config.toml
n_layer = 8
d_model = 768
n_head = 6
n_kv_head = 6
head_dim = 128
d_mlp = 3072
vocab_size = 23991
activation = "gelu"
norm = "layernorm"
norm_place = "pre"
norm_eps = 1e-05
positions = "rope"
rope_base = 10000.0
rope_fraction = 0.25
qk_norm = false
attn_scale = 0.0884
bias = "all"
tie_embeddings = true
parallel_block = true
init = "normal"
init_std_qkv = 0.0163
init_std_o = 0.0
init_std_up = 0.0163
init_std_down = 0.0
optimizer = "muon_variant"
lr = 0.0111
lr_mult_o = 0.756
beta1 = 0.95
lr_head = 0.00708
grad_clip = 0.5
warmup_steps = 200
schedule = "wsd"
decay_fraction = 0.862
decay_shape = "linear"
final_lr_fraction = 0.0
batch_tokens = 131072
seq_len = 512
doc_mask = true
train_tokens = 600800000
steps = 4584
dataset = "wikipedia_en"
Each number is 128 + 24 x the weight over its row's rms, rounded and kept within 0 to 255. Layers, rows and columns count from 0. Numbers have three digits each. The size before them is the row's rms in percent of the matrix's.

# layer 4 MLP up, 3072x768, rms 0.086, rows 2259-2365, columns 512-575
096:151127100129103099130138144072084134107144116183147121137127122141171151099133144127152186117139090160124115105170142122078128154108124160160115131125140149121138114139111098105134148138111132
093:140167150145130163169112141132128125113112167145178097132101134083095109141091146150117164111137084128145140130140130104108090140134118156127131123173136106113075136094142128112137105140121132
095:152114208134150138120153122130107127115116156125158151104115135125154102126139106109124130119154118154114115159118107114146162162172098113184160130092157104127134101186158111112122135106129102
097:117121129124147092101163129148132137140162103160141126094122136137113133109143110127168151098131090093121099081104148182128152140130125125114115176129095111116124108118109124169145176147181091
105:128132106127122147113104105133118120101100119143157164132140147138102110156130146142110116111139175126134101100118110152076091099134186053110151098117106169125181129154109133108126105152140145
100:090063155126137125109112143142115112138093154178121151155118125160141143161112136133101117176129121128123128116123132128140094122153112111079147150138138136127147137133126107155189097135149157
098:132116150175128133076144166148155160146103140122101085148163119100145117113123156144140120117079156125160113119138176141133106109090155090139133093135174141148168065157160115109146140111140132
103:129136121105137138162137148129155107093128116117087149133130149155115089107103162119127089128130122124120077141159138106131116140159131133096137109105116145108070109145117142136077138100146165
102:106126125138114140122111147154135099119098121159142130143125113058116104166097109119146178114125119123113135118116136148168128124163135155139098129082135109170141120168115115143097103098117102
100:157144114090126113179150149113146128081145114143124162132153176124103108122090101111137120143078160096147160144122110115142089152133066154116129090145128157101127129122100088145095105171055130
100:132103106145123131138137116135128117118096112119156108117105146149070134181144134090163135148066136115088181112090153157149140107117122138157112143114138106085176098125125085140147112110169137
101:147177129164098119093109134126127109188122136125107115096120119138120121126110201146115127163106114129084123139131112119107106101097150145103149156144146114102104103118093132167146146118175113
098:110112154139149127145112154125131087153137116085134152111165131143098130091090168107138119119164134107095123119123113088114130135065147134132150131152110073144134107181142084141144117145102126
101:120153117114112078134157141108120097122141106150124144093131113144153152104088175138131162137133138158072139120138140118130111111087160135175071123130121151129102133157093083138093155166133128
100:140114147129096137186107092135128140156123162142154122153109179092105070131102129114126124106115146171162123155096087130096138088119128148137103124125123109147105121180140126135157145122187125
101:112120118107121112145127109139131120114135155135133111103157068123154144102121077131120137172153120088087151182123130139107137085120073145119147107162116178119128119121162120123143118141124110
099:160140124119119084128108117122102124153105163138122167133150096113125158143122112145138132117112112115111114135122152143166110133130133116132110138149093126150159159124135094165156090144158106
098:102130149107108132116117123147150091119163157150105103163132146104129111122119086194134118099121151148105110099150101096127133150113112129130153115130142123109179092155101123138141139152130096
098:122120096131074165142099144139152134151125139142088141135149103154153137092116162091133127123188138084106167112152074145146102130122148117123152125101160069142112125126166074109176136157092159
099:138153156118137133127137123097097111135135183155060117162110122126105091117131110154108150168150117125084129122128130134116117092121163109157110081138160133080143121164135152112147160152143129
101:119134135118138128124149119152126138151098104147129137163162139172092102106132125140087125106137142147132136088155095118084129123145086099154106086145147133164077140066101079115132118137117124
107:152100139142094103099116179161149135126145103102145161159159172108131123141128130157120134101112127116104118125139103149143163106097120127145126117125114122134110090170130126140152145180100132
099:150131122162131146122116137165164125127155123142101116087180107141129123137147148142121151105152134152154074112083116125138087107117106168152105134129133121128147155099074124138180095109138142
100:154178138100105109153213119096114163125134150156114108113112143144152143126167135110121139113136120140102134131114147090148133175169116133098119119127138132129120128109163111142127128151125154
109:146121161146156108113128158136150111151136181155130183147137112123084109208104142100133083097115157139155140194140141123100127139097119151184135109145147161151136145144145133113148175080165162
096:106098172152133126117107097106125140101133131168091136127103143141138157143116134149095130158133096158124139143109134131111140107129137114124108120174089126151130086117119159111163141086166175
103:156131139116137184120144058116135085148178151144098141119145138060149102128189097142119153078097136159141105094103119143141103133132129166127145101136118105130150144124108136144133139152109164
109:129143147165164126130147066101096123166088163113133122142126132152129153082086112136165090136106126177086148107157164078131100107115190151131103107164125131143118098140134131154167178116128135
101:139129127165137148096124145145104126112111148103114113101136124127138180090109125114114128127128114133097155140116151121147103138149077143141131148107117134145156168083123080162134098123105122
099:162138138127147121127156133155133114133125109136152095115152140154116151132133101089134126126135138153125110124116142132107104095129120142133099115143119143142111132128108153147164138099119128
102:168111130081141132129138128169118128101106104121062145143135154129161157100159117159131143164154154144118130145106126098162101122127072092128116115136138100105140166152100146124101116126090174
101:166100150128120114150145100104124119150134135169113158124090139100095164126139161103110148135087123135101147154138049134128153117127143106163136155147174132121141140153096130103137186142151127
097:123103139106076132133142153148150143115107127140136117106151117129091136122088142127140169137072127104152131128093151141139143080151126107133147124097158149116105148089067123155115156136112109
103:157130138135120119097117110092084162104115128132128141085133161141129111128168113144156136127168108114146152120123149109136096124154108121138141121168109063154210157114132168072154156124131161
103:138128109152173064110151104129157112164131113100138138098137075146113166104148109111137115129142100124119115154139138133150111106143169115191123131155161142142120095128129104150169132085152167
094:117133103124140130128141114128089149096111117147076142148176150094153154116142203125090142126126121137080143155123107150147135109146167119141151158137132148077118128097140138142107118109117121
101:116120124102158058174104187101089110095152145145147132139153121093093125190148120095074131073149149127112123136192140117156107126125097102125117128109138126155132128122104096104130106117183164
099:137148144124113119145103098098118107113099117143148140131150094109113126149107177117173159123136118137141135086132118160142123094146128165121153109129119162164125119130123127125117104090119109
101:131112169118130155119087112120059138114119146121144183075092114154101121133152134163130127145145075137114123123159123129167117116147106114139147038124117134152129176117138172145127159132122106
098:133093145103093138123110161152129134146115144096110158105152097131120179103120128099126107120142126105185144143122168150164152114157127125114158129140128085133139137118132168120125129153107114
098:113137111122131126126145116163138100102102131105123120125118123092148099101108110175110119169125139133162132162116127149165145147135090113096093096119084151111120119147133146143106098178131103
105:158109142162165132123155105081124178153172109112120157121115124078088091139120134144082129160159154163132134152136106131074133116117106115036148103115144167111135119124143085164186116136111094
107:143100129141127147101132055157117145145116103158151085141113124146100155119078130098161141147125117085126175138103156096124136148130111138128101124091147145142160158125116132121113082135122105
099:117173137177131137137102079136132107102121107141106098141144171164146115065145153124108130122125143154140135116133096147164129183121140120111145134138115088112139135146157145154166145092113157
099:149115082091134082105070133101089110123124115157116098130142132098136089109144111117135145118148126138087102153133082132139109100101086121110117122128136131119121155182130125163110174188112115
102:104160087113129109117102130095131123140101133150147095122141123156169104117089149074111151108143102137134144155150166116131155138108082109122141130120112144151073146114131132146138103113149094
107:148133141144087064095133157119070137096133114163124130123121124114113128129150138130133155102131141163130148130149184098121106144094148151139079100138145122148113093116084118119132146111098143
096:159121115142103127118148124171119104183146145122158094099122169120125088118149145133158155128148128124105155178127134115115107112123089089083101067119115162106125150137175110124131078113114092
106:097124113091139116128142164125116168103137149131163121140154141116106121132126095094159112118160151097135124118134153138085080126135121130126108097135146140121138104117104134144146135127123121
097:141134138119185140180143151154101143136112172116113150106143138145115146104089088110133183133149134092126108123133130130112140109129142096149117123108138101146120159087090151111142146117130126
095:114133135066182137098149116125111150116145138077128123103096128138126103131124124149094131159148098148132134143120152131111197166135129085132131125152135145157123120107135059111106098138123117
101:125159130142178118128130118133154156116212130127153116133111167111128154063107135099112121135127125144111104121158118110127124113165115130119160125126114158117147127129118129114125140176111129
098:123077102165093116154148123124117145103095137121138127128115092161105091123136130132087172135130131101081164149130140155159065133104057091147124078141168153102136148132164086111166171119072119
099:115097116145154125144143176183148147089122134102149146110136198119151131121152131063113125122097112079146115141126157116139088111122138132119142125105164175107112081148180145089113159149151101
102:135133125122150116133149123123128137157109122108102174155124113123110151119116130091112062136107119105113112144151150110123102129098130155120116133113123082129085120127128158110111158093070141
096:093137156112135128116127093138122149105103104142110067176117150113154159108168106136099116166164074122186147159131119118144140085121135155148113138152167112157131119143112090135137143148140093
099:157116120138128150154135133153091139112081107134152111133093131104131114169152169130135131138083113142125118157115133123079099151087148149136147084154114103132085079125150101153128115121125174
102:114120088122130132118119089151129103116141099124106112104146100153083146165080118141121138068137124134116124124154155165147129148108079101106128100130143147154123132119093120084159105161125121
095:132138167124118177079152121153144135109154118112145120160130104101101120129068111132092136104155145124147103161144124109149119128110118149109099143138132148151131158106112117128136126117101156
097:119117107114133118107127122148124118133126163147104125131087156152134112124151131112104161085114149148132115100152122112125158097123136107133077119126152139128116084139091129090130173162117143
101:119117114136131107103125128117117136130121120121138145113131159141165097103119106103124121107148122094140152114162125137128138094138138105140129143171144140162100076151156169111163167134102126
103:159107098108126130112158153187113120126115138114124108142111124133086165104089124135134138101123113138109127118095151140161117142146115125140152188146096117157147101148130071151144146106119123
101:131154167139156139084135174116162180147116123113083119129124117091093109080115157103095127100153146163130143150109144120137109111201167076117175098143130113169148102161126124123167167084115128
096:203101161130100091164086166167108103100102116142122128157157149121111153150087163143149170172138121128122168085118116117119097108127116114140114121146146068109137093142131151107156122105100119
101:133113152101106165112129124164135122115146148123098120074156143073142139103147114114142160115134151173120144126188143156118100133133148106142150121082082136148151146132131133115130139093089098
096:113164103173109149139114134136098123154139135126119129108143116127136131145103108097114119188138094128121115146155122077143103161121136109163103149143117119129157177129144183138114122158155067
098:111091163141121098101141157136084101119129101101099143183125133138119143085161126120106128091124110108096110134156132147114129120100123108161141153140156102126119118101127134124163102108108092
095:101118158115085157092117146132170127125126143128137110165107073112153128159108106165059114124122146126128131104134094119099140152132076138151160153127134129091099132127099168126143102133128130
102:115110122104101130105137080104106138125135159121154154112131138090118101128140091142142132109145137099101129154167120129133162077147123087133128155127106130143157158091112103113101107101107146
099:122104164129117118155141120105114086134140126128148105110104140117104101164149159151135129138148121127110134130128086140142138090090135131124149115156130134123150108160130112120143155135069139
103:122090111136110108148128146156129129139142151141112130125132153081087107121106122160087150125102123137144110170100095084118116130197178158135094123079122141138142140122135153141115129153104105
110:130084065134133153123134153102118125088123120097152107131123121077117111154122090148094146128098122122137127153131167147129105073144106109147120125118067098141105156146075104153144137162136110
100:194104109142111124122102111111133155130134110126146140128140123118107118124154147110145190145121118127149114128122134132143129139119128112130129110152136127076108133080111114162149131127124164
095:128133124104160127124159132128159165105172132148163133110170147149155116183133158157161107127144141122106105109162111105111149104128130120145161122125145130163133143175153135130148133124107132
098:086090136104110127116122121085110130105147183099083093136146145145156110158126145083109086141131138122143141079126132101152129143142169102134135130128116120145190147137085110145118139115124165
095:126080096162102135123162166073097105135118163120116150112174097122120091085146124103126140154156149124120149148132147146104138158123141144153175162164079104130133161118079123168115079099110080
100:123136147122121081077143132135146127130110141162128139107130142126070115169116162148135156104130109147132100110147168146078107076110147156093140117140133113127141099155141145155145126135133103
107:149097145134135145106130121145133151111100097124117139160145102124120124188110129114150126132142142154098120113101129158149153071163144119106152108132135151106160129145175108108128102118137136
095:121117136126139149119139159138099104121122144113181118135142085116146127091118137147166143119152090136122160142153129134114159143129167099137141101162148110148104103137127138129124130136118146
089:148118131162154152132114121119119098145114140138109130099126101153142086136116186083110139091137137149143125128145107157157152132131130093109159105128179128135166165150136082098111097112136142
099:120088144153148102116144110145083164140124131113111114133129122128082121147116159140143124121091112107152127119161139110137137159094124145190131142123173124134120160098152083118145128122133161
099:137133134111110105098118166108130110135123111084139135132144121138107126099136125146096144067123160117120132142109081131098109124110148119135165150144135182116146137131150124123132164115116146
094:109116092121131143118120124106111128111109091096120103096117097110137148148122129097156200129113133126157094147123130132121114108166158122107130144118148125119137171128117115108118119122097121
104:092131097104101165173087120167132170132152150101112114157143111081128109128132072121134120140107102138122147169126154118111122097107144138148116100121167135132127118105153129124120131080129105
099:128136158127137152148105104076132138156096126118112083110110130155145137138188091094109082162132151140106126112127141107127142157121158113109133115126163134166140121176126109148147152100111095
096:165140145132105115139162135152113116137122125114132177129127149103126126153162152155110158136148160119104134139141152110085108127165110149149107120167172134120112082123129089115139205136091158
098:140113116156130150132164127121078091165147125164127107131156117130149142124151152122089117095126113113128118130136151167092100118132123159130110137132164167105149147114173114141143117089135161
101:157087101109139135154106176143176170133144137136124161117106112112144124188124125140130131119152118105115113131095139185114152143107158115113166156171143125154130118103131079059137094132133110
100:113119124129089136157175117147117095124145115131144132137084092126174132136152151139137124114092124147109115099138129149118151116156143168188147150181128159114134104116128134108137135118112129
098:084140101132129139147112131168142096137131145133143092166118126118113106102111048174101135131174132091141090164119153129134120152146101108117137107163151099143118081178057118111181115162132153
097:092084158149144170121149164149123152113137180113093124075141096145160144123098039145107123117138166123132126156106127111130166143156120122131143151133136125140118136172098111160118113158114150
104:105099151148164154117121111160116091126104125098141120110102137104128095135131163127143125127120130145138138183138149162123163105126098120139090112147143118118126116137143110123148117108151123
100:102130158131128125143101089113123114105126098138128122103145141086171116104154162147142137151163138117163117106132154137146128119102078134190121160160139110165117110125151117116135142132163117
100:140140136149128139139138149108115153139134111162139125115158168147135109137116120113112169059152130155094149098117138115151105155143127112095124155164138128120096129124124097105142138142117134
094:172106152154114145128146165140138129104147101148144147119125113141127117129138115108154120135097090130129084151126129138121093137125155124096110116137130108113097124150106171106120144118105133
102:120088113092146125103135080070150124107116100086125196065121119165080155104114145128117126178116113161110136155169148131151132133105123125133131096102118121130129137092150150118080140126120153
099:124120171111103136135116152105121136090168108162116105095097099115168154143145150117164153163135154101158127127182120181104107129158127088109132128179114145116129123097115123193098128099131121
097:131128128122111123105076141155150131134147150093121105128155112100129121082118135158126137123154127163126094164146130130133103132168122096119111142119107132124148122143110153137145140181099138
105:122112126110120098084172160112133105150125074140158171116090110087094114144136157050109165078146118119105140110107109142127115137147135119103145110122162145173157143138107173155111138066102143
093:190139104093116131097150166099158143133130125154140142130118110145160124145120127084141110102103096109086132147120132126148146103125157121144135108166143108198177086151161095150101175133113111
114:099126089120137136163157110158132104161154157137133100148092139118155123102118157131160129131126109144072116140145146119112180114127131095149118146112141171144124115141119168120118134161130106
123:131133131116136131157119099147151119115167085121145119128142143161129106103148153147144097075122131106155081117119166137143146130148072145128125126137122139163136128130106100120137174165133128
100:124110132130102148134111104137139148149106119151174120134128153142101103156138133137155161111114106133135073099148118144125151146123110112123114122166129099206128120114125131151110078074152120
101:187119152141096104112156088173137174103126105176133166102150128097137165158160088164120108106160128142148130124121130100126136082127097120140153106129137119091150137157085120145110115117122120
098:135150131135125126121127104126153144148129078170147197106114140126135143136114137110126107108115138194115119146121120063166138140160124161135094115143098115138134143145134147100137187120169147
093:120125085140159104172114069113097156165158175135141109137155125135118059154085111101159102116132180128128145079126119082117124152126169084149129113128133136113136111161121097117146139142111129
092:088136141107152086184105085100119115181110135123134100158147117165150176125091074148137120106142171150125156138102104151155098126154152087120132164133110139148132107136151122148125170112120094
# layer 4 MLP down (transposed), 3072x768, rms 0.0456, rows 2259-2365, columns 512-575
095:137091126130129103144057165143121152173122106144145106170160141085116083127089131131107188133172122157109136139099145086146085121141091162109145134145147119077133151151132115122125095161151095
093:125144122095112129145096203148154133166123165163125097138147081113104129094134134134089114114106142153147133133153127092131100094118155137131129160109107104100133108153130103117126127122161108
095:156123122116157153155135108157099126132142126083114155155148114124112122147135120156149114092155142110143154109137140103091098131179111127124143118130102146156084078068110120096131122138150169
099:139098098136126144131137083152106147153163152170103157090136195141191144150118126139177102122155130131136098160166138165117100130131095120145137150098116174139147141150123128137125127135131138
107:124124116155162168171125140140120169080127102118074122109108177133095146137133176089104163169126143130130102110130143097118111172155143142109129105123142119142152128109158148142128096153132088
093:142157071115138113138158167132121127118099124125144128096134096123123126144123139142099101141120134177120116121186174160137176132111137100135135143142086166139163145122095104135168165130060085
100:138128156158079114158130107112109088130116083126159110169104097116101135124087112146115138105152124132092131136140148109188110182086141132125141160145128136152103133128149126117117147130112095
093:116125095120131112163127114157131104127173129125147104151165110111087136145135120104100102153110086129114161098087153123111160111102152119154121147141124122143154115130149152139143117158144079
099:119133114101157145142157140141138152140111123127139143131133108158150147188102105133133112138127084183080137103141137136179174132124154103134152176154149129148128170145121076165094096090131167
095:128169127119109139124131148109138116121142143138100137098147088112165147140112097171102082137119150122160157123105130105126146168132142107101099151092178117087127146133130158128168094102122114
102:133130057133117156143111120159139121146097124118148118157128110123118093146139099123079112088105142083126105117133113182138112118131089109127087133134112218141143061148097122130131132119101115
102:096145122095120154187113116105102119138109155112117092153130153163129151121131145142098113128127106129117114087084153088106140101099172131179142132164115131133142106129129125147146142111102130
096:124166135149137162131163114136117139139097147140088123170101104135112123101123119125108123124088098161130117122126094122153117115126153124110178162138174132089125087116107118130088097143144162
095:134128162128114158113127123128075141134134119150130132093145117147150143147075124118116086105136150079130154128122158132126078113122139146102129179137170121146159142137111100165098069130121099
097:147148122148115127165107135162139111113149172132094149131119114113152108159153180175120162087102093123119160131159148144098149159091204126126177125163143107122083152120092166133093134133132119
096:125125121144160167124137133086112151124131152177147167148123125167163173155131138105129131127129137125171110096158099086104167176100125123121099120102170145124113148084161115162061128121116088
096:140144114097104130120088143112136090128120131126137115121159124123098114124144083187120092136161082104165123108138135165129156127126146117138091157183136149135118143152155130150170146146117126
091:157154120149097115118148119103137157131106136105130126119112145154101110145129116140126101137135127130135150139098135127142097134099126157116137100135165143115132154103100129149098161106130140
101:180130114147150110176131134156173084145147138126130152134143110103108082140131124112131067094127129126132109110111128114182138138080106146140141161152118122098066131123127130110121061117158173
098:113113113100120130152091092138109106155116129099117135075131143099142170106167088096087116123130129154113153099076100097189144138171118135168112136123101099115085121108126166089171113138162140
100:097090141162129130105130116125112125179112064120119084115121144088109132070117162137160156131137099153081129134110149176142121099170143128121116136097140091097145125151122091173126135130117135
105:139174094142136114105185100093087133094135150164143157122160112101111122121131142146104119140163097174150173132070130139136119170096134104137117153135110138113113126177139145113116120133167112
097:116131166141134102168178120126111084116135173116139113131087124125124100135156124118119154139107104138182093158130146100186149168103155133130164145157125105144097108118103124139105100103150145
100:131127093170108113113176117150129151120095109128151105152109126163178178104118119125138146193107151143109113117145111087143126155072164072127156121128149148111109110146134104126124150130119122
118:131103065183107091100126186142116149175139119109129120118120143132141141146128102103116122115150168117154125181145121124125138120112123095136152135100070112155080115142105143127118144132143105
090:153143062103124176127123125162127126118124104193136176109107134109113126114149162114129159154091117104109140079101140082127127143105123107102152150074133148095131157137105130088124073148113139
102:092156168121109129178065142128097144172136141126134145124070129137087103122110136142111127117091135117114111143133157106110142081082122125142115105143133164098113126154140112133128164129152135
103:104126080096090120103116144115151146129102128120090125176103166121110127136127081107094168115143108119105145127146146181116098139182128137115177132160131119174165097148159150095103174167132093
098:092093072130109122113140137162143115172160146147116148131152123118135131150113139078140087151147160138160082099117123120099075203111123107128128124107142147154108147106122127151099156116168122
097:150108132119113133090107109108121124117156125130168124090133132109135126113130150139134089137123114100155105108126114127117104131114117116170104124124145136113139146132125122086160124131141147
098:159122125097172134095095110146099155115120119144135154082134150132171161116128116103137134132173143116126113136131133111126104140138151124166133118109117132144150114154147103126128124138114128
102:162137073153145102153115125101109101134166126119097112165157146114122152122180116129121126124140101098124134195183156106154136147131162099187095175155151138107127104066144137134082093144110101
092:139152142116151151133170109094149106131132145102130095132114140091088143124154158120121115118086125119157118120144105168090155118132147135141085103099139175137151135124120133156115087129153132
099:142190082143138108178115125107116111103126135130134166160122119140139154175129124157107157157154109117117159139132122137134117112125124107127107116144133152132186133158130106143116117160077074
102:152148152146148130117102156133139139140123163181160142114109120135117096144163127157133132176155103151117155104072123177097077149114112114111162082084104091120157151130102116130112141155149106
094:186125130100103107156151102175140143127119126158151147124118122114121145120084113156173134115107129130092086140140110148135139127138144122132113125079102105180149132134120092126174140155123143
099:145127128148116122137141130118100129170144104128110137132127158115155122144110101119123133099105119104126143164143139135132175104147121125161099143097138113173148145133186099125109139179138111
105:118185152130129104105128131139110137061112063116142173110066117102112129099106114143167118130044139080088129141146170106134112148129124083178106135139146112093128135095091107120115086118098133
099:089156148117126157096093122134148128130111082133155133128138145078128124119151145140133126131125107139148100161126155156146102144110187124147119146108144091121095182128141154149088100165100131
095:128125132142129130127120125152119121109138112110147118102152138149120162117107119130114163127143110105087183135156103129171119151171144168124168155090113136172110162146146105145123143133148102
097:142114086125159155168136148130134107134110106127115127061116135093141089114112098121158123154106122110112124090129082097120124128153171092141167160113123182147155077135144141144114166104129071
100:112126158157150119127126180145138132135098105115095112083061116162117169105133127125119112130113083125158142173135109103097127128140139073076140115153122116137147128112158160121142099123103099
107:129107125126113170137130169167141125136136098147121088092082149142108145128079115135101095122090097139134104097158138115158122108139097114135090099107145116161154085130126140161167136130115089
106:125116154143112127177111096118108142121081124113147132136080140161116140144120160139117127127111125119115145131161124159125148115096112068122103106123131137149116141124109160093126068095164085
102:126107111139091135138119152145115098137128093133151143165120133140141092110134145132122096078132101112148132104102138096109133141115114127141119089121149154146139115161129171135099149132150110
096:189123136146132088136096137111095096125123103119113117153131147109127112116094099114114163173129089155151144134096151153147103118096136142132119116147183105102157083122113102098147135127105124
107:118148150138125154158137110164139128153134123130100127130146093101141113145099131130139122106095115101110139113086168115130117123149106127127146132106133132151092102164112119124146127123110096
096:050129176121137144112137135119150156142118128113129125112118133128171144116131118138097090128104111129153114117104154106127141109123152136110122111093157112140160138146164114160163106078116151
105:168088143081142120139101101163122077115118138122161122119146113153152091071162107162151137129110112082132164153140121109143104115111121080171143125155081121148116140142122093134117063145101168
092:162154172133121151096150158140134110135121084138143126160139105155129133099148147102177122164111146103137119122117123115120128182100124133125106160128104130104144113176169180107093100160156168
100:133124124142165138112138092118130129103133121133069113089135158065129158101115137120123122136138129140136134082134118159149205128149154136141127137113094176068150110144139109120151123142122103
098:064166121117120151070130130139118138128144098104136104186094101137121119110107089124105119158090172138118141158109101146154095140126176161111089130125127084113160162139113151155142144127121139
096:166115148078128094118082138138180155142076188147086142162132125130177123104097144125132127129146079158126143139074111083111143112087129121126133134129126132122101127124071112140109115165101109
100:096149102157134119172116158113148129118125109120170146058095118146153128149135133133133082121142122171122144129093102163115113195151175142132136144101110113104130131140131133111136121095099077
099:109124108117115108111095126123093128157131144127127154136124164135140162086116108168159129103130124136159152134129113128103126101109123138089143104152109156136118125106124167171146137153135115
095:137118185145110099118120134132121164150134122133141139138171170149124149160135118132089173126129143157143093105125133146104142144148121099105110134125110176084131084114179130136105115123122140
104:115088124159113153137072127168155081133137158114141109095109102091106122108161161130103143123145122105143126147126126124138136128131137169153140108124120132138137149102088126095126160123115126
099:136109102129133103154169128159173134140153111121130122132118144137120107136169127076097076127079093104164137149127125064151109127136118118140099178107109124108160116126138160118160132106078145
094:104145159143140109108126111112121130086112142111145144142138145121154130115137137111131132167155134103113092137127115163104123190122132082140148152119117144126140115160175166069114144082086079
091:130115197174134108126157180123098141165105137155104115109129118110131146144106137120144120134125131142148128137126100138164103131129094093129136132137120128147167142134164077142134151115137088
102:154120110078078137142119131132126125075156150136140165142142141125179122139136179164139133133171119183104129116177139128141156129138149146128128142102085129125138140137133109130134120133129111
104:102095088137083115126119111154145165164143112107110159104121172105135155110094134104121125127120100146112130108135125149151142105150121124164105115115143152132162131128114102111115126137156117
101:109146097107088113151158106131111160131100153097134129160093106124128105157107164123116159101127120110112145182135114179096108180174125133108104142117119107129140166126118145144097137092105068
099:151107122108089136120100174142112160149102133104122113110119144098156150136167114146098094139131176163165143135126198100113157132113131136080131126142138146133134143089134129118162113147143139
100:108113129109142104151169181105088135124135111118103147160135135121136146122164148099152150109160099131116155115122150141103124124149164116122112097089077156137122063103136146095098131109126122
099:164122098133167088105098081183085115057173150099127105133124159125168137149090136140125166148086062085135107147157147122161147087136107086128070116099116115133106155088140124098146103105127119
098:123155155134063169087099127158163148120152068130124117124117129118133143147107115095124120147164111085093094086116124147138144129143116115098136093103130187082133140126135100116117127105133126
095:131150177085131150107101127104150055160107122168123112111129082109153111115136113103091128101148168116101164142136142106123118105136147079140104094112101134142114090123106113129134094132114117
104:120112142134124111089066081127090162083166130107138088083121130146083116154108125190130145118114111108132128151095068127147100110124128139125158158161128091115157166112099099136101095157130149
102:119177136113132117124125127176107133143135154153049116143103109173191139100123204135134120118156162091128149124094127142126132105138087116129150154166114142172134104155109106147155118094129161
102:133169157133111147127125116154117084093123145162088133138164120177116114127106145148144122146150107125131143143113126132114120130138144145160129165143090134079115119139150154176097155147141164
108:133134119146122117121190121143150141086116149134149123121099120116103133152125114162164192143100119111121112158074143138125129145108122141140126137117123085141116145112124129124163136143179121
100:152140120119090151137118150117169114101121157107104120136099170150106102083174128144139114118140124147124107127145147094150110123108134136086121126167127136117124097118128143129141076194116156
091:125120126179111184125104113137100115119115081108115158212103128107106124100134070130127127140125126130176106140137117113142114129148132153103136153116131165134104120151155129115124137154080140
094:122109114141116135136131133154074141107164110088134162098071102080122122149164147133130119152112106112147135144121104093125127136119126110132119127111148153122153148137112135105120124148129141
097:145106138108161142134105161172129099128116106161122115163098157105101130117137130131143091101139075133114118100151142130147105089115143155117112102138156138103134132119145153140126154158105168
095:121121152099133114127113141147189120156128135111148128123105131117101125156146133136120134127141121103126132123138097142132095157154150099135149143113144117153158108143096133139144153101160160
109:154162101113148086091136110118117138150136120091148145128126144148184143153137134147116127120144165151111134081104124100161117134087121115137130114115159158106154124155089109122110103103147148
089:137150115098141157148156123131140144097117116133083160122165129138166161116117104170115119134111166104113117131120144118146152107141139151166085122173119167119139110100147141130126123160123140
091:099156112155155102116106130135124134136126150123123103123125119135142112141154101171159106150109123142134136143135091097138142128116124109153082094125103112133115103154120123131132127157130165
096:137159146150128166143156166120095108085112143130128133105145138115100139123127128119113142110128132110128123127133143136141125086155158134145093162131151138139140123122154129143141139108089101
100:164146140142183146118150155116122126157117153129090122128120145116110106172103154080130155142159161151119127129108074170083113125140110142103099154132162121113172103085162106083138143148091147
090:171140154152140092140143142120144086146128082142110126180126062096130126116122133136155095121110128097097106105082118145138089162129137111121120100093114123133121114174126167172138116126183129
107:169089122143161153181112121089127144135133166150110131161102137116122090133150108152107171122190151119123110127124095154161080159143150139137098102136120094110142124145145173133163108108144116
096:136191119124110153107147114152110133119124084128142150132086144147111149146136111121147173104145122117119138145183106147166137135139117182134091127185122094144124148156142137155143128143091080
101:155139110125104075131094140190154168153100098124143146147150134121128120147114140070156127172112136091105097162123124145113102092129090121123121093134083155098130129121119129176123146102118151
097:175124114116152148125090123107125141147093127146164143139096114155121096132134106219168112158117132123132114127100155124139086141158105110148099096111106125120159159088159145090150140092101131
101:090091161133097140138098179178136153109142131134105095172123105131150120184138110143131132107127115170157095152120135144179155138066133118157139162153117094141152103145147097108100161145117136
105:126134108182121122112140138122119164130141153056092123152195112143094127137116139111155121111113108140125109132165112139117151115133166087100158134133129114126091133136134153096125166135140086
095:132135099133130154154095118106119091112124129113142089131150134139128092107132128114106132115155077127154137125104167136137082102075102164157128138151141120120120132101130096114129161113093145
095:137108121153137107127116163133138117148108161111105091097084107097119112147129115131070080142133122150150173116151136141121109128136098119085134105122140102158097116138114121128126126129100121
104:101162126139137103141122143150148155124125103168103114139154140143114137161131146108125131113151121149124138108143157076133153123147151123098143142102174145129117149121172126124167082141156125
111:155156119139140129124111144163103116124141123147144127136117114108123134122134108133117132147134112114132132139130126142120167105139126139110090146070142126106141114150116111132166107086072117
103:148120126112128114135126140113146145145138052126173123138134111186137146145142111148124115131117137078116100126165120144122144100161106138144125142121155114117105115158105123141118143092093138
092:124152108124122134134146135167154102160187069161107142088104108148124149109119150137118135085134168138196189143116109125132162097159118127145130157103152159142134138094108120133173146166100121
112:151084141114144143137159103152150124157115119096138145134148127109126147094126169133133145125125156146124111123130095155166116153136120112126118129122080086115138117135151157094125151150179194
101:138163118118141114151154127151133089107114148110145098127122156113162129141156136152164114149163093152131138148122154156120111142090127163094136088128150125099142142116103091153115086140081124
096:133111078058155125111140141116131097129168134132140127134110158110159146151147126133094146121108090096101151137108107125103128126179144092103171156144149140127117081113156118130147116141141124
105:129141172095166171140159115128131111112149058164125112077155090095127139099083127137147114156126079147126128117125114131122113100107076085115117162175137108132146147134170120123098118084143095
093:122105148145150156120138090093172176163175138163127103150162124167124088117122130115107131135145156158137112111114080101156173147107106121121122113099111136103082135129156174106115146154127187
098:156128134116137142143083135099103101131129093118134137127173102132104121123097148155154144108130126141141114129111121114133129145139102129129121099161171150150130134146132124140147147133127133
093:141153150146137105143150123157144147131129121114142193131138164098121128124093124164102133099154131123128117110079119102144109129139160118097148152123105141115119141097127164071151113179068100
101:087164065103151113132098131135135098164173144168176157147141134094149121106128107133130119126165135154084092166087136101121131137119142093085121121137120088081133151155133143125093129065120218
094:158130129109090157116111091132124126135168106094065121109172147148143135083135104146132155097156112158131092127094179106168186144167123173167126138125119149143118106122124093092119139113148101
099:093108135106115118111188114147106171154113099078158119175118136087132145111120120109110170127167126094133143152141127109129174112143139102116100130083074144122140128155117104102134113162132118
090:131167134090153121116148146120115171111146149103144149103090162113147175133112116159125152203089084142124158177104112142093126137155138136133152128135104126105159149128129171134133097095165124
091:182150120127111126127135133118142158096155141129136136131147177123096121140128127087150135102127128140112091114173153120106120170142138103124107168125096150149103099091138158093118135137128159